config.yaml
num_hidden_layers: 9
hidden_size: 64
num_attention_heads: 2
num_key_value_heads: 2
head_dim: 32
intermediate_size: 192
vocab_size: 3300
hidden_act: "geglu"
norm: "layernorm"
norm_place: "pre"
norm_eps: 1e-05
positions: "rope"
rope_theta: 10000.0
rope_fraction: 1.0
qk_norm: false
attn_scale: 0.177
bias: "none"
tie_word_embeddings: true
parallel_block: false
init: "trunc"
init_std_qkv: 0.0544
init_std_o: 0.0
init_std_up: 0.0544
init_std_down: 0.0
optimizer: "muon"
learning_rate: 0.0102
lr_mult_o: 4.0
beta1: 0.95
lr_head: 0.0113
max_grad_norm: 1.0
warmup_steps: 200
schedule: "wsd"
decay_fraction: 0.277
decay_shape: "linear"
final_lr_fraction: 0.0
batch_tokens: 16384
max_seq_len: 512
doc_mask: false
train_tokens: 109300000
max_steps: 6672
dataset: "wikipedia_en"
Each number is 128 + 32 x the weight over the matrix's rms, rounded and kept within 0 to 255. Layers, rows and columns count from 0. Numbers have three digits each.

# up: layer 3 MLP up, 192x64, rms 0.435, rows 81-147, columns 0-63
# down: layer 3 MLP down (transposed), 192x64, rms 0.125, rows 81-147, columns 0-63
# gate: layer 3 MLP gate, 192x64, rms 0.442, rows 82-147, columns 0-63
up81:124174199101131146059122123157158119142232185126114111115106176083127149098129089182129078092150142171178144132105139138081131150182083097110173128117105132083126123141115126056133135090087148
down81:124115165106076077116069174161114155140108163164145164127255159106158073171076121118172104136110101121111118114097081131158111112110131020148119129142103151108126118151153169185131101125172110
gate82:199158150104132045131155087131154063088150125096098134147154181099151148123165087229145174089114105115084076110118125137082098153135113117120184135095187133135101172118177106136070122142142116
up82:105098113138112158157110133167132165175066150169161109145118115099063157119126118127084064174124162125141121208152103136086182125135134167127035051150117148073156119149105107080153160113097221
down82:075160105139102118129124138142151150119085091130136192127004160106076184142138146146079223123122147129089095161182138189069069148101133122154195180157088142127088130097108121101139203136131045
gate83:140228076121139113105147109171129119133131102197040086083138176135123118054106193191136121107154120089152154097139177106133095104157073097050151154197127075100187167133059142138165118150140155
up83:150103124157092119156132087123102145073082140156199102175115141138104194137194152079089114202157129120105165092156100117126159157132186159116092172116110143143107106130120113072091157082131102
down83:088147048117094170108126139150127102146162087106105088056111103152137064051092115146100154115162155114143108118165183137150104126121116139141141125153147108102211136154108137178199139154145130
gate84:100186119139143141098148144103142204138100111163118117095151141145132146090145148164113164089172094117044138123106146107105099134147122135130106115141130120180084119158092152036187175105083142
up84:102100112105142110133093086122151150082099166223112112106177138127179119070118134126112122159111067161126136113122120116092085091117158128088089197166123147145133139109123142157122206156156208
down84:146113107080095128132116088093141112173162158121158115090224099200148153110171144067147084158108149186152126162145216135199113153147100070135111107121158048143095075169117113153095089063120107
gate85:148119134122118137129132160096113116125192118121124097078125122107137106097123188103109145106157141140159130168107101122111172142115141103126097104142144097199130123137150130137128130173117093
up85:160119069179105123187104100137111184093241159125066143122126124095080103109172105152148103120117169135140156111180135137064141137115140159088126110147074096165111083119155210115113107152136125
down85:072107165075102106080143165106099093134095078142179113158143146107153178097144127092174147149143093136153103094105149114190105133141153114126108140100165170096156182133109084140161157121137110
gate86:054123112114109109222165135160064168210064118142153106156142171112110098141104067165074117130147171113102115140099114163047073177120088128109118111139138104166182139141144206077143157100129173
up86:044097172100124119147100155119150114133150169082179082106130104177131078160114099157082187115145185125076099177069181094144112174165057135108111131111115104124187148117136199091197085103138198
down86:081139092013125030174175092122120116120105137118113093097144101152174138080118121154114133090119138153132110108197152124101138137111136203158145120180129070122136152145151145247172142134114100
gate87:114071184149069119103191185047146123154104095055171110135119101125152138138091165178130188097064134091134117109113140127157145106143198158159069110104138150114146155095156153189102135155059137
up87:074145088097127127130109174088102096159171137101096184142150127146147144182135113128126169141169100157048075142121133103145152171078065115101138147077150121067176119110150122180207094075146151
down87:145186120105135122134146149101101105101120118184099118101037155148128090141153158113125182128131157209062123076137129120094117142143152166118162154129139176098158118094178048205106121109013141
gate88:136170140054072150095085122093160089141125164136119146132136124141124098129086099092188130145145107107140121140100125095131089164153157191143157078152185153123108102153089130148129121122157145
up88:156118192116149109057151126158080095128131161174141139121112134076132086171160172161099143099119142117137113132144138100131205078138115113079142131155106123148185157126120100074155146079085132
down88:130162084137090150124157132121142120145105093079135092132164167139132164050114108098178063127100068124131136101129122169107096118130150145175146081093177138124136114142124169156129120184169116
gate89:129159169143156150102155113129164118163164112155078120119111073135137152171126169116119144150098070146092111132155093133114167119110090133164108110158140062113089168186143153064138120004158143
up89:107160171122189172117154142156097164147222150143146164097120137137085061106139159101069139158122128055132144108177157183066127132113134102090096157157105056093111178172101154085121104089105123
down89:175130124118089080091103088119148131145106093121129136107123181155131120178117075072151128110174083149159161139107085198081164130180133065132137136108157072189145126163129143132217098071129117
gate90:139169095148134101127152136171078168092124156106124145151046088141118103079141057142129137075112163127082208167123152151114124177130093064123147079166202175163106132086133157096086130115115200
up90:107080184139138095117090080134215147121164105172119087108138183092104121107033118126094121163124149132161136151111130106142118102168194139090139115122158096175132130150114125120124082198134123
down90:137148111150127130128089141107203134160138092116055135095122096079171126141154166130166226129108106112120179136097180110073124132149220159056057170099122155117129167109118108112041137099145133
gate91:130122149172110132112119147154133129146051096133134104148117119152111128075088127107090085126153117146128124151123142156136090133139085154112173134204132108147079136142189163137170105143129085
up91:116169097115097140087081170086095132083154127140137135131208131125139089198088200117121122102121130132119065169055161075065166120155123185155146107130156156130142110069199150153065170044157148
down91:175099092094100186143145107156147123134118117118161097177106153126101102133185105139106120196094154126145173114185084146160116113131088067124081147126116165157085151153084081083151112119153108
gate92:150089173131116172164156137159177110163174113128110102146105101094121164087112129115140126111158141144130104119157066137117121115142129090128124160125164109071187121076121166112108125109100172
up92:051103130103125117110134079137107208130086118210092160082177120118165130137131153192181141147140090138097185191147129078149123135113137044117125139145125200125070124149084102110128105124167091
down92:198120125161129180113126150098163108122139129044125085181112143116094121128136084131099121120104184111145082139153100187103098131122083161145079117121133117077186149110141162113120162135149170
gate93:104080114080170178139142093155146112125175125116140132150145162129082066109109120160109130067140116128105134196182093181167083094069180096136127091099154156076112118104200133110163134148093218
up93:118131123165165102107125102152113137174102112103120153180133181125129108125100126132128125120194111109037171162087147086150160106168126169123093050191176185160131166052168049133136112083089105
down93:164098131146139136135116129157136127163173125121072073108223117153127134128153146174145062134112118132200104098108133111157153095055140053146110138063162077172157103099139167091151056153158156
gate94:065054143093123118158123122095115060161142183088125132136157093179190121164110138114117077136140130174123112188111147135171182092174103209131120134091154151125213124079081073124097149069158102
up94:150179141115130136115089131119118112130163139170047164129162102055134113151172134119163128086201127122139168144077141143122110105113085150082157184113073186145169104131117097169163161059077069
down94:143064130166129154206085104050108141073158166143106101078108100131146103129133113165119064169153186171172140113112170165116109136134074117183148129129117159105141122121110092165068150150112107
gate95:091117150169082141189127149090119124123166141098082108129117107152172129109117122107098128157119165117087169119092167127101114082163102137148118209107128151147088088113203156153142123100139135
up95:189135104082181116104088117109083167194056139111209185124108093145119175120122115180095149110107160115163105154131112130090103165149098132099104107113161096179155128126147183096079160153111110
down95:147165107125185116148088190136146124113113136122095116151160140108144058131029150082139142090083124151103207169158099110137113067157111101102164141153122171132143098140166108123116122118129133
gate96:132121142127182144115153158230096191091127161080074123144114096106087122118066205125120099183126119079157088116054155177133143155106144142075097122163177124159071085160145122032117193109159164
up96:180173135077166150083149200130115117132130115121082086158109195097156109102154135128166121123143092149106131030161146155121164134126149137107124098177127155152132154077125124131143091089032110
down96:083121139111071163172077133122165118111114111108196081069136159108132143133139102111134095178105181137199116125117173066118136137174139109110139161105099070171127209181118110128116135187080088
gate97:101096203083096131123105161145081106145137146178112149152101138110117083105143042146118186179110152103085154149093183157145125182152113116151107167115135108137121181125163148138090122018133134
up97:198145098122131139122085048152078166074106112160134149175096140103101166067121115162116118113188159063097103152104096095088088151070205159160105164090095105110177173121186191116108121192131189
down97:113179131083157145127139184143101099114179117133131103157170158148163140088104127185135165087115121156117186045070078166139119184170115144165075121120114113170086143109092103167083114071129141
gate98:132113084138091069197157159169121185099135157099088179157139076092113121028119121101087076168087134123149130119178132169094109156085126161174168125170079173138073065142172115135164120170178159
up98:150111154124116114104201197111163097137124132137094138195117169089089126147160086147114129164070097155121064097112139155096141123116062153133079114056142087041129152156183220149174120115165158
down98:079104109147118140163171111120091161073087174138153123100095124118136113130150140076058147157117118145166173182129112125150117101126106123230192087176094140146084173112094115146118163087108129
gate99:120149176108137086127129114125122155166219135077103130143068125124097153137091125166133114165104147172134166115178114152111120065110113068037062161121121120156128161138131072165154123184153098
up99:197061074151099137170156049147113093108138151085135116161140174046135133147187121132121156136125119121118123149207114116122096126192082073212156105119045148140074145089128160176079121125092244
down99:128236123120130103083153100142172133174139132143168100114172122134106183110070098146164063148118129125161104062106122118131120170099143106076136132116184097134120148083112106109207102179141091
gate100:106140118144083131125192175168089078140124096061149181168084114157112093168107154064152135119136079147086103155163135134149175140134117127128080140094135112144121128113141161150143108168116107
up100:131078155145155144090118150089156123126094186140098086090165176107139159072116112133100159114110134163146096122126136083098134111172154070125134152143110174097210164108118139114113174115098151
down100:134089096138123105142134142140089110123156061111127196171095074130176107159113142104125133076053166087082101127128177136149158167126192150140111110136108137119125141133158108140194096190133098
gate101:097133150137143159050129080121119148144111141124145093120105149125138119140143148205120152071217172117142148126106068140120134134077165136159207151076076118142101152100080149092126160060149133
up101:098128118155088083130119152129152095054163141135152176072141150143106142184170166098140098118132040147131158138130125136118207089138084140154129109176149165079115126117164099099107123143087115
down101:129110133129142164138106111114181101121094188181177221127147091164154064175152125126121141104065094093085109030121128110093105088093144097101131140171151241086140097127158139177114130118116155
gate102:123096132157132130082135073056154167166129096184088094171098123158108120125145111103173185046114091153111145152097196114150113122139088135148144148136122173125153113215128148084123045115171106
up102:146087107170146088153196126122148157131179149145087143170118081108118075116142120149141101124156088127120116140140186155075131167118112097144214106094131109100109111135130181101131079109169088
down102:100154102082152128197084142156139146182100102142187129181164150129085181106127111137087060079118085094182078139148143144182189113122120108149101155129088111107082140165134152085097159082104176
gate103:136123112163080076077147111105096070073150135105130135147114186202058155121189071167138135154057142144152135177205211126138135112126088107104196101131107141177125132097080132144132121140060161
up103:072086160176096164170085139165165164138077159154122114128107109157097139093112112109154144077133115120090103095109127141103126163154110132211102146149166144093137073124153124151128136123199080
down103:075165104124111206094127124107162158176120095160151172127066131102172132095078168143118124152131080138102175074114047092142075158123164110155193148093083199110102192113098178127098142164105162
gate104:122036123214126132149202111156106093109185134107111128082094069172137161105141108128117133172147124126139159113121137093153138103115129126133126143094156103153129082095134196102101127144141140
up104:136124164141136099197140140108154159111158138098143114162110073184119078162084168069127098130140222142156108118112092150106095119049168106081121158118114106091143137214084096167108099106157177
down104:120084106119145210157132131144146161087088155148113138064121166097145127164157103145160075083109144096089132144138122115130144151092095116115163213091106153167115201114121089139135105076171156
gate105:147135123131144128151151115155174117081140215156099133152133141107091086147117124109112114092174108137108111119085172183127091149103081137101119117088160128128130103142127162124024228105183119
up105:085181121114099114089099157159159131085148166123151130070150063098152098148157181153129081078155142118130182149157222181125112149082144154123142123163124101167138100146068096123089102092126094
down105:170114112140133113069155116131126125075133152139134138169084110121101138117099130073156108181190200071103095126174137141157198115156133099106082141136099092175090131171101099140159136108167080
gate106:098090119144138181143135099113164134117131155119170080170089145049076120111144121095146106113105107131145119163183150137146160079146134124084103146144113100132149137143093195142099126140125145
up106:166135171083143133099164141120050133187178149124119095069154137084128157095142109156137163096095152140141136085132148094165110194137100147161177107094143145150148094056069099166177120046101146
down106:055186100117095109098138146115114143119140136153109177181184126174155139113133143136150142174105128187090089115073124124155093139071102126108137134126137099136181109131151094137161124090164071
gate107:179118103130079122161145108085170087163100207115124156100115109060138144120141142154122092222142118154114124177123108104137178109065127097093125193116091164160115171119096094172185091164064086
up107:083170104111135043102141132167099135087061156072144129118111153138163087144106113129094192157159134108084096158109237182052110168130103134185159156190086146127095101150206105166186100108160039
down107:184069124158132093123087173119180067158137116112109200129113127148096083195086143112089138073096156092134167169128128150091083114143201193107106108122126118122114139156168074133242158127047106
gate108:131117128144117111124107101127151108116087129181103092127139161111150161157148105137092139139103132093144147128144127107123147114109121111135129148097118149096111140161124156146146148146110116
up108:080113119123140114165120191117129146078156134101137158094169110179124141114143150122132129120115124095149129147130130138132137153152116113096096113113145150125074144065142113130128148123153125
down108:134144133164095130158141173097106139139142110126107143104105117178117157129166136151148118118127127143169083107104121106153144132140111129060126113144111099124123164118144163157120108072098108
gate109:072185161142134151127140092099127098127174093161086131159149106111051106111141130151079140165164150124086119167141101167095144133135100105140111134172077115166187109137118172116161083103140098
up109:120130145138116110128136111136121100104128116177173112080115139148122104124109106078122130134132077112118148168181151174081130145100154154123103134099112135133182126139164139079133185144158067
down109:149138157134136070099156129126085119149137109115176090090127106132128119143173157137124161074166117070129134118175145135113099111043116102148150101153169120124172102174107147119142127096150170
gate110:084135133149153167091110165159094133116123136149128149131149188138157150155133234138004129143135089140128089107141131137092127157120154150124098137112090098145091081120150166123107020153158080
up110:110108109166114128174118127129137147103094121072180088158132100131120150212130124144137133156153140111108123142113094130160131124098190098090129103128070172142154102169079183100088134105088192
down110:150136184128149124063119103180150076139168120133051161154077120179139155121116148124110162096085084102125090150117148148117122206168111141166095102154107095164134142124140111174129067140091092
gate111:139130207204083194130120154147131105167169162064131147150104121150143140132129145131121131070158117184062093133102085122095141121171090110067080104121128194136144108165137117104079115131109121
up111:151177090163058147155126111119150121160190191094139130152121191150109133111127121132138104092137141198147123120138083136108145098116105111100091148050111134093135139126136125115142133155112102
down111:178132142255101148106139074169150153137193096084123116125122110087169110077135102098118091082167080116165180129089122134160104077219118097169062152139059152118111107156150134191112108135143129
gate112:153170147136114128175116147103198126121161144163183114137098092135070058162134109158148087095133146149143113104086187172052136130063135122047102149146108161125146171101067112149147081191132125
up112:204138177109166183133115069110124113178126100111069126130131174184086125164105104121131055147127112136166145160146040118178123136096088119119058119128127185097136132099065154083162174204069201
down112:098168112140080135160126126129107155128172086105193059077163141165179122111080105129119086111110112148142117098118174133140141132159075112111146149126162086164104163026128176146139095224150103
gate113:142048169134176148143175113101103091170138148140196104152152136134064121128134124178060092168055103147159126088149193074124159165132114149091116134103083118120143089116105101149121104204137133
up113:015122143129165185122089141153138142063165100127097175141155092114218112149100173075134136146196137078151143091107131136075058131110176128155150126092145133128086149142127124139159091121132120
down113:109124126165107142096159174141180150168100163102178076065061113158180167090099117080151142151127138088118116148148099134136086087092066172185130123111147152072116174140179123123189037129125155
gate114:135095091100132058147133082139121134128114136124105171138075134138129137144163134155123118178089091146123130114107173199118092106135179114120132133201115120096116130119185133141160084168144080
up114:180178153087131161123183145104120102144123104131150102138126138149142116064104078077111131110178104124107120121174091145092139140059083118162134132157138094115176170118125148164138138164099120
down114:123095142148099059157142151117168154115151132164101171092111128075157133146117164129119175110104114126130126162082174124089156125115100155062121124092115176157109107151125127086099171121161152
gate115:171083169196173129128197145136129097138177137100101131074066057151142152148170123122148158069101184147189122077069145101050089178147081107142119115147130119143124096112123107128142144114153128
up115:137116117125131151093173155102105132150066137170146166104137185062167126070168146119169167116107121107069121098080143160143123087221136097115119127193133094061161166083114109121121176171100124
down115:160105099183083150095101107142173142150158098082103111131130092115127137120091140132112103097105154103131115161162134137104118151178178120136105122049141209154080120172203190149106128114095106
gate116:074082134168128115187117132148137171140098157108156137088118093103134190104154094107149154160132113099114087124166128120135101143144112114128156134032112089132155094177069192092141205142099168
up116:120084131177201097128121175127116155137082059109086109155091119122159158125185198145124136071053075159161169107064107144146097138122132124120091129162183130081110098147101144154154117164175117
down116:126104150169146058181112133101145166147164146120141134154128168068091144110093108112119131073067080105122153110094104092113084128144126123144171129221132145124176126140098096144191103180192112
gate117:132135127130125128130128129126128131129130125130133131132133122130125125121123128124128127124131126131124134131131126124126128133132126129125126127129121132133129127129124130126129127131120128
up117:127129123125124127128130124132129128127129126134123123126122134132133127128127128126129132127125124127130129125123120126132131122128130128130125126130127126136124122135124130135128131128135128
down117:127128129128129133128128128122130126125135127128132126118129127124128128121131133129131133130126129128127131125127130122128128129130128129127125128131127129128127127133128127130120133127127133
gate118:136139099122117136157107120068142139114158128131144110155161145163120124115147146114135148115075100131113189142100111136111112073135102129113071134120129104110166177099136117144148148102190175
up118:101184162171113085145076127090183101110102098135172082186126116118138118106135171127120142081173157146143141101126097128183051128145153144148095139093116086188160158103092142117113141111143139
down118:143176130069107080097153129201148115117124168092112138126137119049083092100118090109137157160094113087151116117145110126143158146122133163150061154175157156126072129139146093178175152145120150
gate119:125072174082073095191135159126135146113179145097145085145061078147084094118126051124065143118110145145126125177173126186135161165142146135143052163115183173129140147087174105104113116075155161
up119:144154174118095157096166168157100147081137148111153123122079109081050081133195102136154153174159124155167148096141130153147073167150145095101203206121095085160082124128107110122112108072111106
down119:060102092091114124126106110110119094163115150123128158113186186099144135162199153116116104125146198140156158187133158121105144138091138115180098137108143093063149122164139127144069121126058096
gate120:106139100140092130142130123141169130160151127169131066155150129148053090136085180196117089143137144102113183131155084123132153063100138108147072125114179160080115180087163113138115148141054196
up120:170073126165114044118129180120158075104136179080163201104084126110153111152110150124093206096142137182113118121106116166120100099151143151117202152105109096122102131181111136135193099092139084
down120:112114170058149235119165120131116162106119115129117145118147191140142118076120109117098120113153089203114116162177115116144142140064095135116162156151104101148111154094066130115083072137181147
gate121:103125127160114089192091104108151166144137189157142097155167119130083132104138141166128113149134157182082088144129040159127115130087151112120067091118093163176151150127102130136110113165092128
up121:080084123098117163124193155174102135136102156155125123118125086131101102104130092163132099144133101061131164189110059154124148198130167101131098078213118198100117099110104115111104143236172110
down121:193114118104134094105094172094135110109099144165069101084113129145201111144118107119114133134136181127124093087109134155108125069167124154132117149215084162157127183053137147143150147150121128
gate122:124103124153143107157135124128154133112117097126109167133156112174141136156127126076135123154138113134117163102123078140142146138122131132140106102115132146133118116112070135136128128128134128
up122:134099129143146114130130133117154128112116098132124162106166119150139134134127131090137130152132101143127148101124091141146140150113144143141115108126121140134105124111074135126135121126135134
down122:145093120107137089096119144117132142135144148157135100094133136086110113111166098190123098121145144144132141110138191157097117147121116125110135173164125097127130115150126118096137127125125135
gate123:207056087126121114168074074132175139127111161143151142070118158084127140186088144161131188107118129162067143076168137054075133127124139093073155160113125137169126110178164154121096089161170148
up123:155117162134141148081173103075152148138151117170128075157163137081040185108135153124135068181093158138161120129151109172140159062173121207095096177119123131111057146073140116089127126102085128
down123:073131123132145160197144184155070109121157077148102098163069183157185072150115159137116140113109083141054122202129135116144056154115121162183134111109147138091110114086126178110126089150131111
gate124:095151086116151120120131129118090152132113142117187191151160134130118099120106108145133111151144103127140188114099124124128139154121132100073173183188104181101121166048120106156118147125087058
up124:091115065023128084146090075199084093120088101131124144177141142198182132171148094170061148135114133141091154134143090093176167140100069088151101174129114176119154161119179101124158095195172140
down124:196128149163105148071169151089130123116145147123130170109136142101103143116125124075167113136151086094152126104065159142077115172143165138092107118152173164143096097176131148105145100076112127
gate125:147131112113191107162183093122066144088138123082114172113153128094097091088152164124087158101123126149147138090171141155124166108116136136104108107138097158131111150092176095192162112155153089
up125:143118097109077116145090109105085125154108124145102098091136158083097126149138137160174141176090149164127113199123138081136128158144135092070119152139068157184144126188093103151199136111106122
down125:078096170113155106143112122127117108123133117107103197152119145123102108173183155089148134081166141158149138109162131154055085163116089172083086156169169083117117140136131130124092168140139097
gate126:080117108102120140154155148097114095206114167125151128112092175107173080173093189142139104078143097179193116139133099084120146046102114161135108107130102044097127117147203146139124103157180203
up126:127115211119192104108135095111109146114184140121110139110083091140068125140206106155128136126178079092138090156037167143109054155117079101164152190125215083131172120126126159129023142116144189
down126:093186103140111117097150099142151124155129114114117139138159112161104131168073131103161109192071116206108087137243087086142179148111152146103109157162110161041144153108083156125150152124077066
gate127:093133190166194123117147129191162148160144106160128164155165144128166124125101092094081134139152139130101109107112097103140167131082149096053177151109062144076154102095110210099127141125076074
up127:083098130114137109133150132109064178122143116119133148163115133126169138201175168171171156141136065140105165119085140055118104116124099025127145171125087106146122175160109108157119128096136100
down127:132129113061133134190153155125101078143080148114157115089113080125091148069122202113115164137132108147145124115142124159056155107133135181188082103149146181118140163127101111149073111182074153
gate128:100177159100160119106151130194124127182077135096168141110140140110086095092160101075180129122189157084074113116150161139103184144128103159069127148107115146188150120070125106102078166136090145
up128:141114156179094166131099100104128143037092149149126170105124126115149149162131161137195199177154147088127094134081164114128096129153111084157098106088114128094047149127178150078154108110128139
down128:124165061127161106107098171171129156133143098193091115124080126104075088134133142099045125122089116158029192137129118093176124126180146139174169157127066157130141145091084130160100199158148153
gate129:125132140121141140112104101171122135110118085163117186121172100113137161149118165109117122122096087096136113154072096145159105139103173147124162120159104121142102083088143127161098149131205116
up129:113152090069193143130106154131100121133127138098168154129161105119168106144156151079131143132105109081147100113149159130127136143146135132142103119125164059147111117121177090103092145143165108
down129:100110175151067122179113124124143139202142144164129132116057139153063135136108137142114135112122137168109163166145127146144109113102092080107129130143137153147182104113083179128147090093076120
gate130:150215147149122073077185152080135164126142157166176108133073113104109115108130178093194145131108141178137085080120186119097106085122176109149175122100125146112105143172083122109167097100113067
up130:133057149112142147138112034078058195139153150145102092120119115205069213051136142141147132130124112110143159108135121112137128143138122171135121140141146119113098159171091121111173090177113160
down130:072215145182135133160127116075158121124096164140180190067140111138090128124067132096147126116130163081121148092158162133084156156103134135130154120160055162133143127100096123143168137083137068
gate131:127134127138060061141079119051141081208123137149152109142110133106107132225130157157091086089096158122123146146097155135129156137077136213188147146140104122147082127150178138073092142089139153
up131:153169123146160091091144059148137135068141139093110127100099109139126136151146152146125148036135129131116074134174099104119084165158109106108124089105117108158158125075192179128163174165169122
down131:141146161090110130168133073158139141173141139106090180076075134123137117137149127149074158117095115142080123132076088122104179130151193196161100124082123150093175110124112162089140090172096183
gate132:139189147137150164056128115111163098143118137120133151186171100137129137138039160118128120078118084129152110117130108113120135121076122166152170101186141060140095130166159125160070133134101125
up132:108128119175085086116109134152132067081066057155047104112167156175140153086150139098108205121105152122110079139083127110149139139114121129183115164086127204104141168151142098134207176116242081
down132:099158167082153180117112126081121157114137166114168095137057149114148099156155124191112118143105160183079156114142146142091101122108115214119179137141106103054136127092076096156084164178086172
gate133:114117103106131157127082125074178111094145115103110130141154138165105156130155124102193117154110083124194083136100145124134115188099108216106121093120105155140130167220154074075136111115140120
up133:081099060203105089181183159120079112143241136083119174124126118139158072140145133136063137155153164140093112154179094131117125110128139078130127195097064116143161130081103146161087091134126173
down133:157155191117119162151054117197133120217105071157120092126033150147158105078193183167102137136100173174148197163091075082135209148079080150168140121088137100108031095088097182103096150153078098
gate134:139113157098143098113158077056144155144159152122147124133087110069149108133124115104084157165125166104160100160133066121164155143113176163148117077109137103089133158073151160178128116175111146
up134:137107156111113117124133075112117174092144147136159151133124078127134139124130106107114107166144135117171142132107079147143082158118163145132133112075145116072145141123164150131126140126125152
down134:123146100135105081069165083107121157145159092175100097109158162120123176111116060114130110143162187087152096073115153108156156172170133161132134117171134109097140126100135160112187094116141101
gate135:119128139148110123124132143142128138136092125129126154160133132143147133155126132130128141125125125141133104117104094145144117126116114115140128112117100139111137106134120146124137133117132128
up135:128128135151103114119121135133140130133112124119122145163124128140151151154133135123134131114119121145130125113109093143138124136113115115146130119124101120112129110124127140138130124113130120
down135:123140114160123158119118127139120127112141152133087103132163132118153118158118135143149119099142132121132136133128161125132104114114135090143100122132097108111127116131141135148122116149143119
gate136:123125115124119127133123132140140110128133126110148124128118140149124132133121120116116125103126147132137117132126138129119123140114143124123116130144134137134122127139130133130100128135146159
up136:140123112126132135135142130134135125105131128132113126128133133122145155128141131132129134112116128127130116109133107135127119113130132137114132126132136132124119124123132121142126143129117138
down136:132129122120105128141110112124126135117121132115132142124132128114130121128137128133136107143147135113136131155112119139129125106132130120147121111116134124120128145156125133131144123129139124
gate137:149079164152052091161125105112108102147053130150181167163155112111153176142159093089118215127124107109094086170085077165126192111210079144129177152069066105104166169137115115158121130088149101
up137:112094192093122093113172099165114072183184159145108118094060188087144092111105122176147078096078091175096134204182182151187147090194077089156115097172136160118116118107186096168116071140088113
down137:114112115127156168152045125167101116139111095105143134176177138136174146099111194121139079141181191127102096089139154096153080094105112128074146148094153112138123081172085163065138178156128123
gate138:136142212191152138137152114107172080108199091143095089125100112080120093110137122181102155114151124126150109085129150146118059167116143091109136214183110083183148111115131136092142131082147048
up138:177077150183120130177131112109101136083029166111169117177090133094147144109137175143159096186084112148143198106110122147102140103183159121067061195169082113134147116129069151115140073130124135
down138:085178145042065102140169134109151130134121142125090190149132167083128121148104095096167127121120176131126148142147161105179109122087145071117106104129141151124071125104128161102123209123138177
gate139:159191167108132118086141063073133153169116177147068126144107171125111133096139127141098139072119146133096143105255150145134170122111086131122114165118063077083129153069121129150180125147145104
up139:126104078113109123134126160175133167066109165186179232106185108116143124157144179181171080179147104121165080087126161143097090120050139116120124115176091144111126087122110115110076123135120093
down139:155135134069140151155174104088165072115111098068154076097184111110108087111110122169140178168157172180099086218153160094128089112100157121120115160115159195159094119144134147102087141115065136
gate140:126131157080097147094185091150136106100110114164084155080161128075128170067101110214109175149112115124131172124154096118144160019143182125115097131139155128097161150159138120095160109173159107
up140:148121151134146142160054125131179114116137139109125133189121147113156102111095170117138093166183155127155132161076100114141118114155108155167098119087111154119083094169038170050140189130109065
down140:099163158136124118124192089154072119164087073137115092159100194147117116118150122132126096149099148097037108154136132143093158196146094159078228169117113074136145096152084087117142152221085171
gate141:172109158128105104106127112114093098114093100149041113151128143153111197094166172118163157087093118160124121134100084110138129129078143127190131116157119085126098160123097196144162181159149129
up141:164133157133095095183104115045141036109137121126173163175103108191112115127158124091141148121090172148139061120089113141117161127144154148155115083121069109143200177080116137108116127122169122
down141:164135113060130111120132164120136216113106135111061122141174138110109151077157152094166189067182159115058115074116144153152124143111102141158127139176112142107127131137096136146154119124119102
gate142:150130102146136153172190083164080149126142154144184171108105153082124091141107199167144127125152106111136131063109121131071074106088167104079150155091164150148134119081118180121101111095139129
up142:138086127152096164103074142147121121149135124150153104167118115097124132085156107089087096135137153155130131165111099145063117155083114121104131168092151108110144207136159192135116121155131154
down142:121134096171116136068160090105127102143171121174166055107164166126106110147105131067131158121150117115138139141126150117119108122126058144126137129154226143070129096154070138140124140163140150
gate143:154134140126130149103146162155166104134145126131137139167099076122134112154124145099138067112071084116142113084125143166128176149088178149141118097115120110122086113143165199103106133124140106
up143:049177152124126093143162095127109121111136167153116189102119114055075103124085120133135036127138112174099052189117160176086129142123152168178054126187155092140143142129185140137093065139212167
down143:184140169167136151114123128137104146146094139107118073153094120141148212133155156120125190116177123106127182100101082085130116114131109105169173123053123125104110123142105085126103154121094128
gate144:109088074170116151129154151160126163087098127168090155144178134135109144094136109134147067163091087147180094071176104158132151132078125084079112168113145164123123174087132195121105146171109127
up144:097101175090122108124208116139117132123117130135127106158102129103100102099128135161101103157139106143100140169058162182136173104184107108093113199107129135067172095210090119192138122129116101
down144:155180089110083153139088135140169119084158116140080118143106106144145179086161118142181111157090119135163093133140117069148095144130157098127132108176123133134133089052137203119130155139107165
gate145:107175119199120173059158194127047063192193111101116155066053145124115082137122167133110107066064144097134139160106200096129154165168149186107132136169084194148105130117132130110144101066112142
up145:161140173093112136078171147109092117130100055188142129082051097144137120107164150065127082122098150091103067132133165127135165118125101098125131143068125187159173213157176188183110097117120171
down145:131121151146091047100157103146135196174163059143119152162134172105144112136160110084105092042119110218214009090112132148107111207197189112131127125073107154126102174112149130122108126107126122
gate146:138139109125088137093119183161115208151058150130177200187116102082106113124132131076127101177155174076139079123091162107092098162104127174135140085173159149141136101205115144145073107131080058
up146:117097150199110135172110151077152163121149133100074122128148100131152109176115118135096141092129129169134170150145177128107110144147111112114145082077073111137129119112127154105170128114150088
down146:112165145114093152126121171140094189156089061166121159176062126145115134118156112066111164220114119169133093167109154161060082145086141115148167115129075146092128105102120133154148123103149124
gate147:069109147137135183158134109137101122111101070146176113114048147130128109079139121159146114170121124068155124225091121112152085151117140094139126131178156143134153127184111147082118095110173161
up147:098092108141118099137125137149067167129117150149107191114147169116127132106120124110123119115179134118148094114097158142119174134206125106129142115130132085166182154115093119120046232140100063
down147:174121131111131160110123082113161156178154161124086194161187100114090118149090116140130094087114124136115152125101088107165157137039119138110127098134128141152147191143090151061108201157089123